Weights of a small transformer language model: MLP 1536 tanh GELU.
Each number is 500 + 50 x the weight over its row's rms, rounded and kept within 0 to 999. Layers, rows and columns count from 0. Numbers have three digits each. The size before them is the row's rms in percent of the matrix's.

# up: layer 5 MLP up, 1536x384, rms 0.0763, rows 1267-1335, columns 0-95
# down: layer 5 MLP down (transposed), 1536x384, rms 0.0785, rows 1267-1335, columns 0-95
up1267 099:512513502479575466535511463509502486570600480496500586488561399461529534508551481587531393483454603452520511428512496497568451512485549440447552453558475553496464498539585388512558489627472566426474549474510466494479557505542517493568504517539370499583530465503543485466530529468449538509
down1267 100:486516536524508513499534441522493528471344431573503511508468493452454472578477604458444488489523455574477477579507545398479480477468529540537494511512487540515544495451502461519456448416540478526469413567512497508516576392453571493500486474483506568539477495521439492508557532530590536478
up1268 089:576529587546545456515423527517540409418507551477527582508478453456455477440481470449592543548471493514507476462515518479446450523639460548401431451494490483465531495403505407508554497492510540553487539499468485587445604582373581515492533459459547569524551395487416480499577617545529471527
down1268 093:489399503460411462409522462495443510452456549523490414540504538496384531513528543512533508432489450484481538542519558473573469434433480535512433424518445528519497525495473450582488468479561517466478501522564492469515506467560585487497450485453521506428538413395511523463403498495561438484
up1269 101:564478520443493431506518486511519372504519608499566500541542508483472544453516493492474430542555452528566435457528498478592508523450367469473579447485521527475425461464523464545421563512437491433420558593451508455471433546585540536508495528559520496442462527527478539578512517561440516493
down1269 098:477574543581519514499489506469483560484478495519480471481541475467482491560505594611573474451592526511440546364561517512426484467545434514561485514453509486490547546517525503465534551462442519580475520590584492442532525471489520578584500473503492434510535446484541515504465455526497438533
up1270 109:564499427511566512487467437423429490482536528465587582477459454474568562598620524529581514468537582509480507523513355546526536477531576392435491500404531456562513515588578566501478584427453436463509455431502563488605400553528584456458549439524526470501506452505495436552457532564525449490
down1270 104:535498532404511483490513488479539427576502469385534498518532458404460406513503487463513577518450525531547512546492548450536519491428494474561459511521529538493410429478551490520517516477445562493514456533427497477501491484475530515565561627517513565399515476547462529500518575476597523488
up1271 110:579531493407565492508609561537532506497450423444471553527482576440543488521509526520493535503499423469614471480457519574443488378565507488489428462470464552411552594405477498457545497483520484512416506507496485516466419553471485489434516465569581529480570476535440445410477487463522443497
down1271 111:482555509514449528539528583485499470505444380474459464473542545510490488482463511492528495432526490508543583477556461509457488540506586413451539591489486420418506551522447485472549553515475472546529512472421464504498525532483430484465570512485598486513566572435663485553506435465493475549
up1272 101:534451510499541468466471467497506451487556486506486434434592437524510491518465512498493533574474493446478458536534466519432440551539480546433546446491530433478542551450452576504551495584455466539449490582453398541551498515455530458490468536573497470441506486464508522477490458507519548462
down1272 098:457557539548572499582496506507493478527542492606442557453518606479535534492471485465493574443460480545595532542478524501483475503508460485548438521502555503508480424502438481539459488505509537570498456513442547517482485458496436550536535513527538387489477546407456454564492520534417494455
up1273 101:465452526584523482551541454496481444382524540453447584512527520432428519436555516480451513510519541405504520523534406476466566539402502489461586469553504577490546487451456534387443546489487459596537467453536507571548492504518472469489531478596523492500549527450486566472481530389530438532
down1273 104:563475502493532516497495453544572572569415565581420466475493425505587530513430663467515542518448551481490475491512488494507506452501438414441512494565532544442483588465518491487573500433583528520507476450528437408567455533478512504489536470439485473407575480478556519573466471511575562561
up1274 097:538551555488428520476459524570370542464527442505471565473442365463491534589512551462477544536497516507404485475413420602471502498473450559562437462391451481494466513532463413499508563417447469452554465520547570519531559567540504451535560502498540416448482523455540430553503455475556535414
down1274 096:515445581469469540545479487500460444559484550572441473518418592575565473528507564536501417457447484479594480491569556526557441567520451537554556463542581407506481513547505497444468500525561420458420400545476529442499444488470391483482533515502523553458514581578435524529454544539477553504
up1275 108:535520560549433435545510410425441490449410470503415559411486526537505460472489384518508540559500506442488556429552544538594511537492557484428526545561473431456477657515490548509498512547601462523394575511539529393523512512517546429479446513520544527578497419468510527483529493497503521495
down1275 108:501440554496463541538538619527429430531522413541533494481485523491464510543517524496569536452432502457529516468488450510453497454502453510465475487515482435487399509531469389443569511460489428537401498454524506518544545424445494525562480537548470568490607516533521563450429533482513540469
up1276 099:465612566439463528515555420533445564462496557528557535577450548619408469458534451564515464599563607493504462500489447501506458514547549554579495472472570492440524537511536531439543559440509586533478540492552516459474476464493515463525520460545460484458442466530495503437484476412433505523
down1276 106:599542580497503578463504500497479478636520440491489550544491476545471513532446535427576435502552501417555440433467469514465478470430603528435542507547458498503607493523459438449438561596432486455429423473580537481471532497526442414522523518491497477550478606586518497515515499352501550570
up1277 098:414592527432469476485530403509472545521513464450551478462513449590527490476480422472439567487453364438529420493347464438535351445533549433515559507514465655519445576438482463462510583465404445491496540540589471505526487589487418462476444515479452562566583525513500565460425464451419567467
down1277 102:625516640434533506469476606467500450480495478511551467487476545417472529483513465421636584507573457459563518507474569449432519499461543504557520574491465493566472408469631607495499490406502338476439501431505469437521498526519435494537468531532516371484549516546435572419465444464453538487
up1278 106:538480490423411502513590475446517428506498509413401488411454473465506484492470568438534482422470457474545620488452467469485558476550533524586551478471572542477473490496469509551458490462524414566482488548526484462514546466608480655538421536506527529513536448480541469517541404517520378588
down1278 100:506491494504568569453442547535551513572470533598459491491480539374446551432490485567546430463503520533458471360572538471524504457479478433576477565483438544469575480480543486484443519520505491474535479577448550542451540503454485394525451474504475542498499507480470400539546444541523431531
up1279 099:574445501403566555521576418535581475427540575498439485520402631474516521419509529521459465481505515569513507448440410562567491414404589471613476378496514480483505438617481484502442567508535476605414481496524496515450511456471498569548458466417520603518575506512491465465540612415570525551
down1279 106:451498457538404480535489505461510514569564475479447431568492444546511467481553501423529530455532402531572503441513511453420489451519532520539447621462554477540585522493536507383531517507488586480495408526490483545524554531461576485449517437481524576473516382541491511467510469525509549526
up1280 098:445480543426470488432444554537435525617458497577504488567436422494460483454456478485516555471533530512461483452498496452437460541490514494435530481519510455578496489465518455529495528462548477503460496466474543525563474544547501535569513477511546574476482495516503450524553515519600486488
down1280 100:513528521561550495512501485501440518415491476520490537516453518451536572485615552470571487550533472452499502437571413444410469468471590500579488507417507551578420480564519486490592529448512464416370574400381543443495525469444447530485491379510496577538471476508436538503432499483499467512
up1281 099:531496566495505491417529380419533510483532443453383602563454538420533478420497494540451367500531454513524440477473542439592521574571538471429536508545532575488549496448474527436571420531480473522502457475503480524537477542427441468331500432513439529473582484505488528388467563466495468530
down1281 106:403529601508457440576439454436481519403471451443439508488414522560556490474515532572433452493518585502610540444535511494452500527501533496518525469439530515511536516498540522504466480429485447549522454489537555508499525515426565434488484418554492525544460495479513494513523417551561497516
up1282 103:473468544530409521471446523531598522465404421482370482507494575409540551492445486453592525457515473495436581492550500535506488414545464466535452472497451495519500492523509508416484516457514512469475508517541457438552491449452470496496537607393495409512406465490554571535425533518497379620
down1282 106:525569565512514553566546472569509432539525547478369501582531474474464531458483577507610488471503527499528461456509504542348451472472513499403468518409418452546513462537565537512488425586489484426453535522530455548531486476407479497441456516480581569544543506522499553490533505549466489496
up1283 105:508479482517491573533519536513514431526526416573549500450488464444485473521581465472523460508564528497417518526477529530495554478511494480508467491619549535543578472475568583542572416515569478465456608458558523491481370406470540474463563535482501482496583487558404551589455492439492520538
down1283 108:591519512439465513467462503507485518553636412481427556474488541442446562509530516504502511535531541495484517491484542493483473460507463474448590534513437514491617499615455433500562535508526445624620483485575493456418531513626495505483520500510470535503523573449540511496477489484508550469
up1284 108:409578574528497406497515534556487556439555520509509462540563524557491530424557451510529463489508541591476466587450556481492465579512533503388572470508566491589458525573552536534481436500454435461566560527491416491494507527547450391454390543476555461473460511538513506462433480435533381480
down1284 113:472574523502554460491426533486516515520485406563535449548546523456444617510541500508503501633488482587475490510455560543506488594503506513541520439508536564508384508497427430538514514491515496535524426519476425475526471464501464435527467579438573488529526523550576396509425517464534519498
up1285 102:575533471433502522423552480485518551490485480507544548515538560420457524471481441344538503462487541533499438477448445557503502557478499497463477538573443512551566454408478516494470524412555512456552565508575430510597554477414537495510539521549517498558411468490478524430569529602518487466
down1285 105:584441506590393460500434514501506536560535449501471453452487488557482470537463519469501444497500563512492520496521582521435535485503542544403483556568505417470473479482481469536512443490590514506548492562571552478511453539629437474474493511419442608473434570439507490505491551446455528453
up1286 097:494521502569523454483465461542562580498518483504513521463456493542544392566553547497508423478443501466548464469500442460514479497491568554462467504529492598435430527523514517510561443541523512453503438525556606482468509480524502507543514533454563591515499428479478419505538464427465513472
down1286 098:461539551486532530496478426553520446473457474527488558584469508496506564553441452440505426538476533546459473586544516514522468486402469471540468433486579560510548454421517564556494457506517536432484564479495410521532525508511490525549435427550610483433445515528484463418487582545509465498
up1287 093:481569500449462490478491485568505477553470458472444525568447548429453549465530514489481506401531479449590461475553508458518570524511520485475498435527524560598544571490515523508481539559426495446443606491437504505459617489507564561479553466478508420501438540504549540553537593494492456476
down1287 082:472505521456458536485529636581436526487525526613433477457502483451514585447535550540476405544458444583426451443379399478476527638498544517506527570448483562519486601536398524467475404531558507506534497463405599429437485555469500471424460515500491464512472481479486451425554575514456513601
up1288 099:426554486482502605480488516485500482483511524508484486514432413540473537486473492538484516463493445499526486451501407535504521522500489502541524518514452483386430515468481431474596528502486489502490488535600433483421475517586431514483497466423492492547532507524485533453558543482413491421
down1288 102:484583469659506554470433503529557430485517478532597590482540543507493576490544514461578527492533481469474564474448513572508452426392524479508510508534488611543483447573404442538519493543491556466601468520569412473556509597471478521553465550432606587517539497530485516462515476555440513537
up1289 100:389512554432583567433487552502513526541499499454527404543601421533502480493520515473411472533540494414496475508525405541515597527553449577450506425520460476471432598569564483466545507458530506502488466482520494462490430489489479521503499432445448490622537464490460438434550500478573534526
down1289 096:546481511590486449547413472514566580567399417469511560466520414552513514517543436444571554532578454480575440583364493544401459397514573524557434514460549503525566425537470532515513458423444500497529541475468443511503462538451522505541478573464509538543444566484477477471556474454447554410
up1290 101:512560519538448429507421535499519540497504476550478505500477498577554516464569569542494499443503481532443494373475564586528503476471559535487522503523513475487558513463489446491551416497419553424516427558533484474408470590522492425549484579542523399466508584423573496549422528494594445420
down1290 103:549503488539503518511506457480529542548483481478506600499477489554450488511482413562491586500645511542585481504490567536489521491478413397487538513426524599420532568481611474589462571486484526424522492522432470514434434471464478580547500437503502497539402526538530551530472469430525569619
up1291 102:499628412540493509435510511453423487516534544411503475447476487491443417540454563489481435420514594580453560454439559509463419499372478428484405484541537463501487478568435464535438598433489522441576393389545472514494544570543414492492408477536464542473448507450584517471459436498389482532
down1291 101:480442493485491452525447513606475534489488476477468432543533429477571533539544451488427508440471391418456510487491503438540487414506558608559571491480482452467502523536448456492536562555530474585435550467479491535481490399528468543445513579455524530541482548505380442541521634499582530610
up1292 090:515497518555528507471537446470535456461562463456537526569540551511475598495495443508432374447502463396466543597606486616570512408481517499600502506559523506541565497438393480465526442520453486458520490470545426430496472458534478508473531468588626484603474580486444599535526513481498550505
down1292 090:491458427494517523451476545541463465459574498556454428462454458527495580383384452488485473522501570612472520494581477463490541492602557457489531454445501460461437441468563508509480440483557467481585507445505506615581434407509554434489544489515514379477460531545491569519531513457425482403
up1293 095:521513517487471495437499457542570512527478571477513524545522468524449521434641456467547469507419512517491543479365420481513569538532492496551511434537434435538528559540461628632521580421440512472557450496519473560554499492487439408505619536509464458465507517582522533481529660522442558511
down1293 100:533459486373597620396494544530495491569419392492458436515546582545453464527443436444590576477535480507529569534505513425586432551543454478461498524504529474448500488490579489551421418478520480537520480490494558555487567526495484460509531475542569523463522486547438557459563548421504445472
up1294 086:477485526470505475558550544468534499468520528490478520481472461573497512586440491488468482452517373456552557504604510364404564467464552457559511465658529500449480491523541557492458547445493488499411484443474500591473484559568520504538543424539432486535526507474556467519492445438557562467
down1294 084:609495501479575566454453524551463490511497500549505437431591454429522499474552558489543489561487551420471474444525472543544456498479465504445450459392514473507504522521479433480528412501524490479521578522438488446591523527450484621452424459436565490476540460494542560433570486585437543513
up1295 098:472543537557524485503483494505398508528518476502494642501583498506516539552517407472469359470611489567561481475549451507474490491534505549520551476434522409408498553480538464520529532493492485471519544483529457511490462545361623574373519488541505451479551472546528490439527577562456455553
down1295 091:550453503513480500483476524490577445456456404589470380443490521508498359515489651588398496439592427444458536581506492469635560535435446462557508472528488471493472458559530418470523494457532520492532433676496556480523586481545508417458520548472507438453437420548574585473525449441460545508
up1296 095:530519503510550492506542480452499496464539522538451485512448551448452519493419595525473501456497473491611438498515446511447506504572442583494492465521445571431425467498510522525533456475518565534541488500527568474505457524489583561402526472509543432472516490476536520566469477377490486436
down1296 094:503403503512495430443521479360517524474552508440441427488463533435582567492561456489464535434430476605572414514504416466497475563430443532617500568493513389597533566484475438541453509547392512449504495467562437474534418449499495456537443451475422471556477486480517530504543559421492513503
up1297 095:501562445434467475442583519520487552508559482472528464509418540478568499529509553565534546487442507556415530556517517537568498408522510509487460401539475493495512534452431441458529542425637527541464454581439501538489467545446541578444513535511419470408533396478632492522573539483557510545
down1297 094:467522445473538586539523442572553449493544461433458551440495503540571565510488469462564534582535599575421444496492557455552518506478533415470475540572444464455519500591556507522541483457442572525590514507459460452569568470622499559497471555484532500478401544488448565400503501508519585511
up1298 098:477514586538447453591516535482560562514539440480439492524397491489518505517479513495510537593503572456429484493467553502458438453517519515487438549518492526554511572502499579510490500448385486424479506416494439494451434480446467532508581450498509496477497499542512445491479531458418531547
down1298 100:520525472402483475500552506502456426383491587538538454519527564437466574418483573533457521654538540490432424526461420504547396559456461533490543487424467479492436535534472477554493477596466555489552572420512540579583482473403461452519461508507519434493440527461455568504480552514571569511
up1299 103:519467516465482480541473502495524439508580549433456547588534418618600492473581574551368486512399514468484568484515400451477436472543613458442531550457464469530461535473523481496426484506518469567537496497470415542490515536451568462469492442427499570593476482520469548477557450495533459560
down1299 109:535461566462524471430499507549525508526482528473557520520602432536480517518509549545467587459567473573477563558443449501544480582502447581430458508523439542559443504531459648467526552482475515598448521478529455435506501508536596459427378509519463503588520485451390563555494479512499613478
up1300 130:436580418475419506401569490458432534482544429365438508497498473569468462579432486536493532491447438634531532536549529581504503453512486510533607462502516499512485536498546538478574516455519510514485591465520452501499493546521395477592445430562517448537527527378637552473495475545527448482
down1300 132:517489487536523464551463468481518484508449535486522468504467574520570482402439647475520542519442456558486581448490476482504574450351477539562534446473582526461488509498410360511496468512531439569449569479468463481569517503562534457541457462574542497501561516550555506531529516640538536516
up1301 101:464400622581544493400557476416541480452434570518507567628429486485511471512461522525540478567469525639542584496436535435559525575469500424472533533551450503538469469502527451502521502521542556538532491579456498370480543408562501533414410581507479504528503581521484490537548539486518498427
down1301 097:531560513591497499546444484455449555582521591468352467428466542531504416449482514528503419570534525472577468561504474526464420482479402458543569423495468490473539522553456423530523500497444492492542527504562559504595580434432507454461483573412508523508512482530614487505494451380454514526
up1302 101:467566438563528413383458437470566562382461400602520521533563421547537498501503500591497535521454464516499457507498493561527444534538537472555561491573472482466591551427547469464523500468472488464421488508548485475550532637571476401532426530466506462416450526508453503449531447496442448486
down1302 100:459458517501421487395533494585456493473528500430428423457492457506471491465508420428524556477586455506542507416522447460497433521499446459428442531559465547491425506491549552571424563495500452461540427473453538606439522497501510527464539584506509552568501452430525522507505454457545518459
up1303 099:457475574509472503478569469489466500423529472509544405464475479480466488569577503434468512473458504474550514475606491491563450447538440414461530497440557520519590495505501510433468581539536467515506364549507527489545423436464513541502419455460549610506495450616540487475465429417356535553
down1303 089:444468567557467461435539571495488542558508537504442560537463503549525469446556569472495468442574557445520404466445554539421482468514572547463524452494453499535465474622505552504541534488552546532464470451533514449396563511559504494596553470432427466426489631517548506448426499458574565553
up1304 093:533452469545519413522494486428493462475427493464548532522465442458412478572518514524391533494554533472531595513535469523547447545473513430591438374560461546501482490579489622503508527583459501483442502432576551455469478537490474498445529565567555477580477519567463460534462455577392470474
down1304 097:399480490559487530494412455425457488522537537439489609481446476487512460512439536482524432558498355446491565470516455530403481520513588474592377526503469530563512509607532522530488427471503469436539444494528527553454556571514494456501457446505493503616532505551549512485430507538455577459
up1305 094:505543528529495438526541491483478456517469462553488450485459564552464514495480533470523500401552487497439506498471451464454505523535617582482513495515447446495545513511514488389548589460434475555482453478432579497534509510486477381501669502510443508480561430563430560463554452550458520547
down1305 097:568550521527445561443456437523459418521512555455476539523470498460541589577515530541496494622506589509545398554513489592491502459384443411555571500496455553463474457496475541399482536510535559396542471444440474440518487457494540578477485537480499472501502526547515450501489582498531484512
up1306 103:490590491512557508501526437495474566582483613520447517584477466472551458526487585572553438589440453524472455634412513539462539490464583487442391549458469525502444533486442439518499469528514498455459520533499547464472533439500507566559387568405515542443499544525544482504456391543460448564
down1306 103:512626521515419474570563636490486431396499503432470466527536474564490500514478494409432427518518586563447508515482558544562539581524528510510472508462446470475458492483505452384533521501460474410376483466562512499547540533459495500450477438426474512491403470551589563575491431525410495359
up1307 099:455468539590427585472343450507501515475442433500526515506454499518541434530519458505621385502460514456460388463439470407560552479617418547476581459453508484410514494461546461415543578473506445518480432475536514451442508565502570422457453491464493466498527545520540513519612485540479455437
down1307 102:399430474530532488495489510500497464506518490458470572382364507483577464444475419476439539536490570528520460482497535524562450478441400445523558481466579512498470418586552569511446520499518458491504446466468551507511455481437513523484546473566459509548496358487510478563423502548462532538
up1308 094:503444490549461492508627437516514472471523498550443573520471554540483490416481533460539422562556489542482479520526437451607436445455513538512463486402510533441444535487559485416529408495591521468501461476506505530447495488548471512544485549533479541440580552404571455520444372529473491480
down1308 093:521472443496508470506595542517473521539413443485526512443461486564439569556499450486482505482493506316520572559485520580517519580462499458536496576579526491511600560518432493527545485474487499460504456559578406484487509465529472458475576499565465574538587549568505499631554475571425523519
up1309 101:507558505519356527489435487489505538441450433487541522486517445481419450448487397482599443574558521453553461485505552463485593531545575541570430453546481523499505464445505440490436591465505575542541371495490569462366464448459518484545481539399548532621422503573385467532569597550445513445
down1309 098:486485474592525530532416494430491447487486471563542409453426616484501550494521518463476516525520551515510519527514428464452595500523428479477591461502420478481467609487505551339581407463556523470450489459498530616523510539481402583474468495549473464445493520453515474510414544499496503471
up1310 093:565511490416522498518486513505592485456532517508494507585446589471532579510506438542592541526523455538546386522672559561450579455508374607431490530596488491405544448474453432534506594418442455464533443538553576529444501440521466564508358553536544448410457430420528491479520463535447513548
down1310 101:471477473471519447481487469483520562531406496446503483470539490564475467562532503581581493518471496484396409426507566446560555446567608558546514450442509481462500496527560519414556487500461519532523542568383571545574461533494430504397493417472443439475426536579459635558436481445473547506
up1311 095:532426481522572463446570539505436563459602458514491609530459563531526527516509507452546476510552589561344506460535491587488460497373499539492564548513446474491477531454531499535491546503512626431393527506484584466517471533469471463487518458546467553509497486509603494535391474533465612600
down1311 098:505476518478482441364446466518465524627505544519558389520578475389472502447489467462488547473552477511483457483523573495568526528524482466521457472440548477440556527574611494554491548414525482515528445589436442581592421506525499511503440476520532512632531444414426486550509424500451489486
up1312 099:666660392493438548381496397477535559468592450431581539540495515545452439415477490633444472434517472521520497550465514468407541323455521507514512593568467523521488480539437553467514551506503532542497558476461425554440400533568508486532509552548499505536482442453550562441492502542548499484
down1312 100:432475489536435490641493542426473505467415409423508559502520433511511481463454515358541452527571447562476499452496551493406500508534478541477514482558476511476459548432548512544447469527527518511500517544586451487462501569568583481492490498533476436588452530586479432571509518599503515453
up1313 098:449448564563486469465428540550508483499463441553574514539590482383549484587454479526416514535450535485412461509512603494511445459587555485496497554543396518465517569524544484491526504305503535527467499440514445472448472483439491512468449442492522524512547535454442562515573552485508456525
down1313 106:594499505456564427558522405545506458446533351544557473513499541505427519505486441532494525423455483485527400554546514511434476537469507551482483541503485478525482442559459601470400496568479461513478530580494516536467537515496496491480466553450501470512444626397488539405544599568504501536
up1314 115:523550579506435451482424478624554491478523507531518488523477445561593496484494485585476553498504445459440515379420526568514509494544492394490526515523507547414530557449443541476505526490507461457534514550540435486513451467569565503487556508493473466406571507458447520487580459407558633435
down1314 101:449495487599506559476461493576538466594416547514490460426571539391497522495518529468540479382441446506490491457545442476505503448544525408486469444387621449466508449526433384484548405452571471466543448541487432487469495590489493453505499455421580549505525455498491450532395460475479452534
up1315 100:501478523546550438453460487425454394441532393448549438488509563537537497521498578497513498536488437396529435456503515482515512441478600549422505482444456441553508520471484535456495515558462463483467500509514559470391447554561520537572495465405526456527536565515570428574534494445420514516
down1315 106:473457541505446451495477460571574545486514487534462521478498497519547441618489458475508512500585467529495533553539568500494526442492563435539463448583431513558525629490519488502490466481447398517616614496499457415372424398513456473502466579528455550443472534525543492453462535543516521429
up1316 105:498455450440424507549481479507369457607483519377568472421476434508485439430570424485514555479585498477381485416532478505401427507508495513408440582456520519474479493509587509429460459467359502544492503531457527487448416461497470452476516440516547516537521517539479510535477392507539559490
down1316 099:427478536458439428555532483501500492457498413496553508544512495572505454476588515521548521538463524479543621488422504498527484399486499517521485420579439531480462470476537555559460445486491422552489523483502563540457440469474504609465462546598480618496459501440505489527541621499483415455
up1317 093:529480488499517624492455551483485475501414483534665497387520417575445522491444486399555426512564476610493479492531463430536492460534580517585452538497503433473562434450488492374527520499465455549480453519545464453528460464507519472418492492481564435526454519510539467506476581406550412511
down1317 088:529484501539674539478503536554530447561593407508467516601529489552529558420530504519551565627498546529461462457491473536474484552468494497452484506578464482517529522543446605563496484531509494427474527493448476455511547482523405522488453457540475474457490532546424532459579381578409500463
up1318 097:466518543506490475434520549543520455482514537449497436498489501500527531631522495415433573532496479518511496505492544557522538513503521518554482497434418598493465483508497425550537573490484523499451424468484480463467548531415374493495467489486579553490535510557538432499464478462528439511
down1318 100:560412414406524468494504501516537533591519429532515498461493509509517546500456484425479494431474441450410491504490548530529563508421458435478531507522532531480517574486414492478514504523519549490514409610505514561485471472426433480453468510554515496484472540569485502526425473510533509522
up1319 125:557572514407471507502517495507531496485525623567518561428439419450462456400540492557548557481548490529556458611443440574586483552528510508505505502483506520527501460488536495518541499489410482487469448484484535480503541420507595514519491456478560483438509480520489510496498575585528507564
down1319 123:512525518387526431499513515573514455508524391556523577498408445482488437378480522499503455480484424495535463582479533587514507515512461512551456424472489506374510470420448387482570458488432536502495494537547513434554468408488537412493482443565560635480449461572487400517567528543532499534
up1320 093:519566513480602431542436383484497418443545577485558574440483499469438450522561508447496561531450518492551472520466484474545494497595556479452408499456498495576448523460535477546552525402460511459494396501566548583525459394564464487520477535450510464464498511500482474435535457354495582488
down1320 082:493427568517467404536498467478502484490542495534461523439506502485481509523549569479535465525496497581540560515453517542509550412479545497456536500524516468523460474532505573559471507586534469541466508494407546484560528558475522469507492476510510414505412453453481461444442511523430586532
up1321 100:559516518387533556555535482496407511549486474499566541431510459593489469442551477541463546491497601499530566373551509534457538536493443613519498543516510501499474484602556519540540529425524532522516562447535566480514552453510442520449559530515411484514504614565500501494496580500485555440
down1321 096:533539488432500521591480447448439545540589505462545496453450514418567585479467502590474437523491516497563469514445560470465472520438388575584463588493439571555506520533562572474447551588613482537516387517517431519502465541508499461482501483460442561520511477502470557520532480461410451450
up1322 098:525504539454520441506543594438539533466458517494501516537552502433438545569394485487476563482538557548447454454545478604574487481490435555520555494436496548482500532451370436489539509563456486580500528510514512558471567506530463518444467521496477517562512520581489574422511478385463486415
down1322 098:478500414441475525481531531464479457499508489433594524511496365488435533458508467501426426533475487463458536535599536431474462463466455527518474462513453557500555586508579528577418410521415521474512572426519460487469454354426559579474462497533589459486476407487499552486595466511505453492
up1323 096:419425498483454499517522371520470619569446397449517539523511553457475463505500592559509555507552610518573509455447447436515596520475547547528544518536491440471509486449428543463491419560445521400458442469499455495572419479497459579476535503437484404450489425534494573417552493423507553458
down1323 101:554535495481473461532603485499530392568518464536491559473567524392596452473548407507553507447515430470428437423493450496510439454543539484458464457436542491486473442478496519493531591438477505506515483461528522487605567462518486462566526518471505577537425432394479461476406506555568473488
up1324 092:485553495476438459492464597428447546445530449529435435518398539434403423481527501528425484498573417502429448498429508491442513510456439570475558551561518512463501540567479622529532552488471425520573451464501584468501497506521438505415464457458506552513488365493421466566526467556571506478
down1324 101:528501455564485454441584556544595443464528467447489501549433517632506530496495563468524454456538545513456524510526667442517536524429499562448459463487448383542516481451410516516434539436530437490474494598555416477505478492569630517470485567527531574402503471533574509515437592537532506546
up1325 103:488450474365517462506469488399600538412544574527586483477435437575527507523518508548487579574474433595500553443471469455513493487521491445577507485432540521563528451484563490441431526504493535430446496436505408455461512513505609519528515540368428420517476553407572447490497534482472398424
down1325 104:516527572553481530510517511475537490516402546574579602555465484497463528507534394536521589531472560489480570420434450558471524531474430509537502490594452593571523476470392515544584508512393608531378523449656609555521484491522522483511553565495523434470554534534444462504495581519572588438
up1326 106:522546529498512499493443440540488537529507540447537442471538495379527453522479512554518450480500582557577465484485449563511519548579540526581542463490433552539481513450488484509468452445450461567537545518523601522522523476460546462559578458459482547532620538495496507538550554522427491534
down1326 106:498488461508456459552514412447424428461516463578597470501495476509447447581489451463466528496480496575585485527461449568467470420562416485433507483455543528469470506525533513564484493648512514480381507447572453529446452487444491489634498504520519558437414505565405514559547464539517533494
up1327 111:479452571583446576324514548523452512418467515504428465563511459530483528627488512398441485510505601573575573543498457526429452429552592482519399509480541616462500461532516508506531468508376532534497542459502531535512545468525465534520465548455451448412543483518480501515575488503479491501
down1327 108:472470501568464485471487524484493461534564595501433471526478499445559545559475540431419465507466480518506470503497568346385471495469416452526560490540474483494582481563517513490481531427566572502471392517538459473561491476597568409491430543459498532458557572516534344522485494446493515465
up1328 096:463521555411476574471582424496451551483579419478500525566505401517547470501499487367475470427555499584542407496517504576497522542597525530547547499532501475497473558461537496528502445555495436437454497431451395429485591462507455477578500487604490535519518536513558433433462431476451464488
down1328 100:543442543557505570631550521503516541613405477448490542549479560514513446477473388564488571487530439391447460468523514541494460456541529572519425501549578568464435516523485468476491536454540544500500494411497513467469443482566484531442508434437516418518508466529462498459457510437511484635
up1329 103:575587521495432437493514443484506416505422503551550548479439456518507428437407518493510462544477396473497500491439497361450519454515465450470486505493438463560521494566469410464383450530510504506525443522477495511485496542517452454449507500464577479474513429498482593600464458506562508480
down1329 108:563589504457511500420371570494558551530508469593503469419508422582454422593469524569538494461493404586522454461588483421456500427466532485542469444453497586473474476576506543528563523610544461407451489483483446502423408536530489520412445456525582503429427374550480481480429503478403496448
up1330 096:503502516452444559475488542491521488496557573497531547401444493526505477465538525517430461500448489484487503572479434460492512523591505510504582448494457389471561595488527468514573559471550646520535424541480485492468398487498430479492589389499491407546408490424465468559534422483584455463
down1330 099:486500529551500474570437557497490532572490470611501491556471537506517419537589500434555499506498532498476560493441586428518471528471422471510399564522508443538477528449399489556491491506477456455566505546481612518590477536473526576539477530464489466583515508505523598411506508460520492490
up1331 102:484540550467502471524490474473579439527546580491530499517501420455460477601463472477537471510391474524478510574508430623515551509505463531489474503491430435619467506516416477490636468480526503532544459463473507563525470453499520508508516593489472489482547485471480443499608414521526545539
down1331 097:464468494381472631474563490578498567434534497367518433556493556532540542427584491590417508503565518451613571540573499460497475479481542505483520519502532572408603505472519421502373431554529520529538409458474551534500567448442459553521474514508511469459460507495463473440494564467612555448
up1332 097:626590495468565488513384427479463459377576479425458569499394480474451435559528522486501541479517486530549554535543460543534517490461511422458537438501454476479459431491459429513565427530496598479514563470465553493496484444521444445504429578492458517541542459492587379424478489387425506576
down1332 098:501435571487413582454468505495475469509584511439424484513541551529581566456531522572495394446536553504519566529500398516513450472536529468458609572515530451516415480529563541570476517375487467504495484510555511412527506563517525472578522516559508477514429535525406547512478482551449558451
up1333 109:472575495505443535560486435489513470447482607491399516541500536448493533567434615470491462489514575386498491486495518636506411573501534472411494493519465472501558569516397498502568560545548484485503494554445487436412498472492421492537558531441430509491481512478513479526518578508469490443
down1333 107:481469506502477499476578502554509579384565434444546471516451468472495476532505434506508518449531444500544525502453455528542531605595443560409478487508491563524530533438488569442485412453479478577493573459486481481429443514509554479521507522468448563486536510477416463600461462497489474493
up1334 103:501554444447483417543526495415492518491518461538511532493518514493454524513412417532442487442480597553437503511473519481516599516490536514411516537458516417521479433482534511477507544519549417529490521600420431504471577531478342586609442422447568529493519485497512415540562489479403588493
down1334 097:493450621615574488531491503565464498490573495520461517532635476545520468544473454450584544564489417491448541515495492416497485531460520524555471482535485554479551523593465512500569574460575564546503422422515442441572537511440598438528452453485485601471534507521584504476442539491499513494
up1335 096:539440443504428439567479508530525506387566418479503524474435508503418505536558464497462513398437413565460526559504527511393510508440446542500552510466515441522525504433485551530496562530516436507421558419494506546505534437545574522505514518506505411541550425524588451571565492442632480579
down1335 098:515496446464528530463592523435432511470471512543472480571560499456590464471608543547490548525504498496467646536462516479491459521524528525463570478472441404461431448456385462411501505493529529545461498540471514521517411492472470456484556534611486458477528525425599529488468471375484421446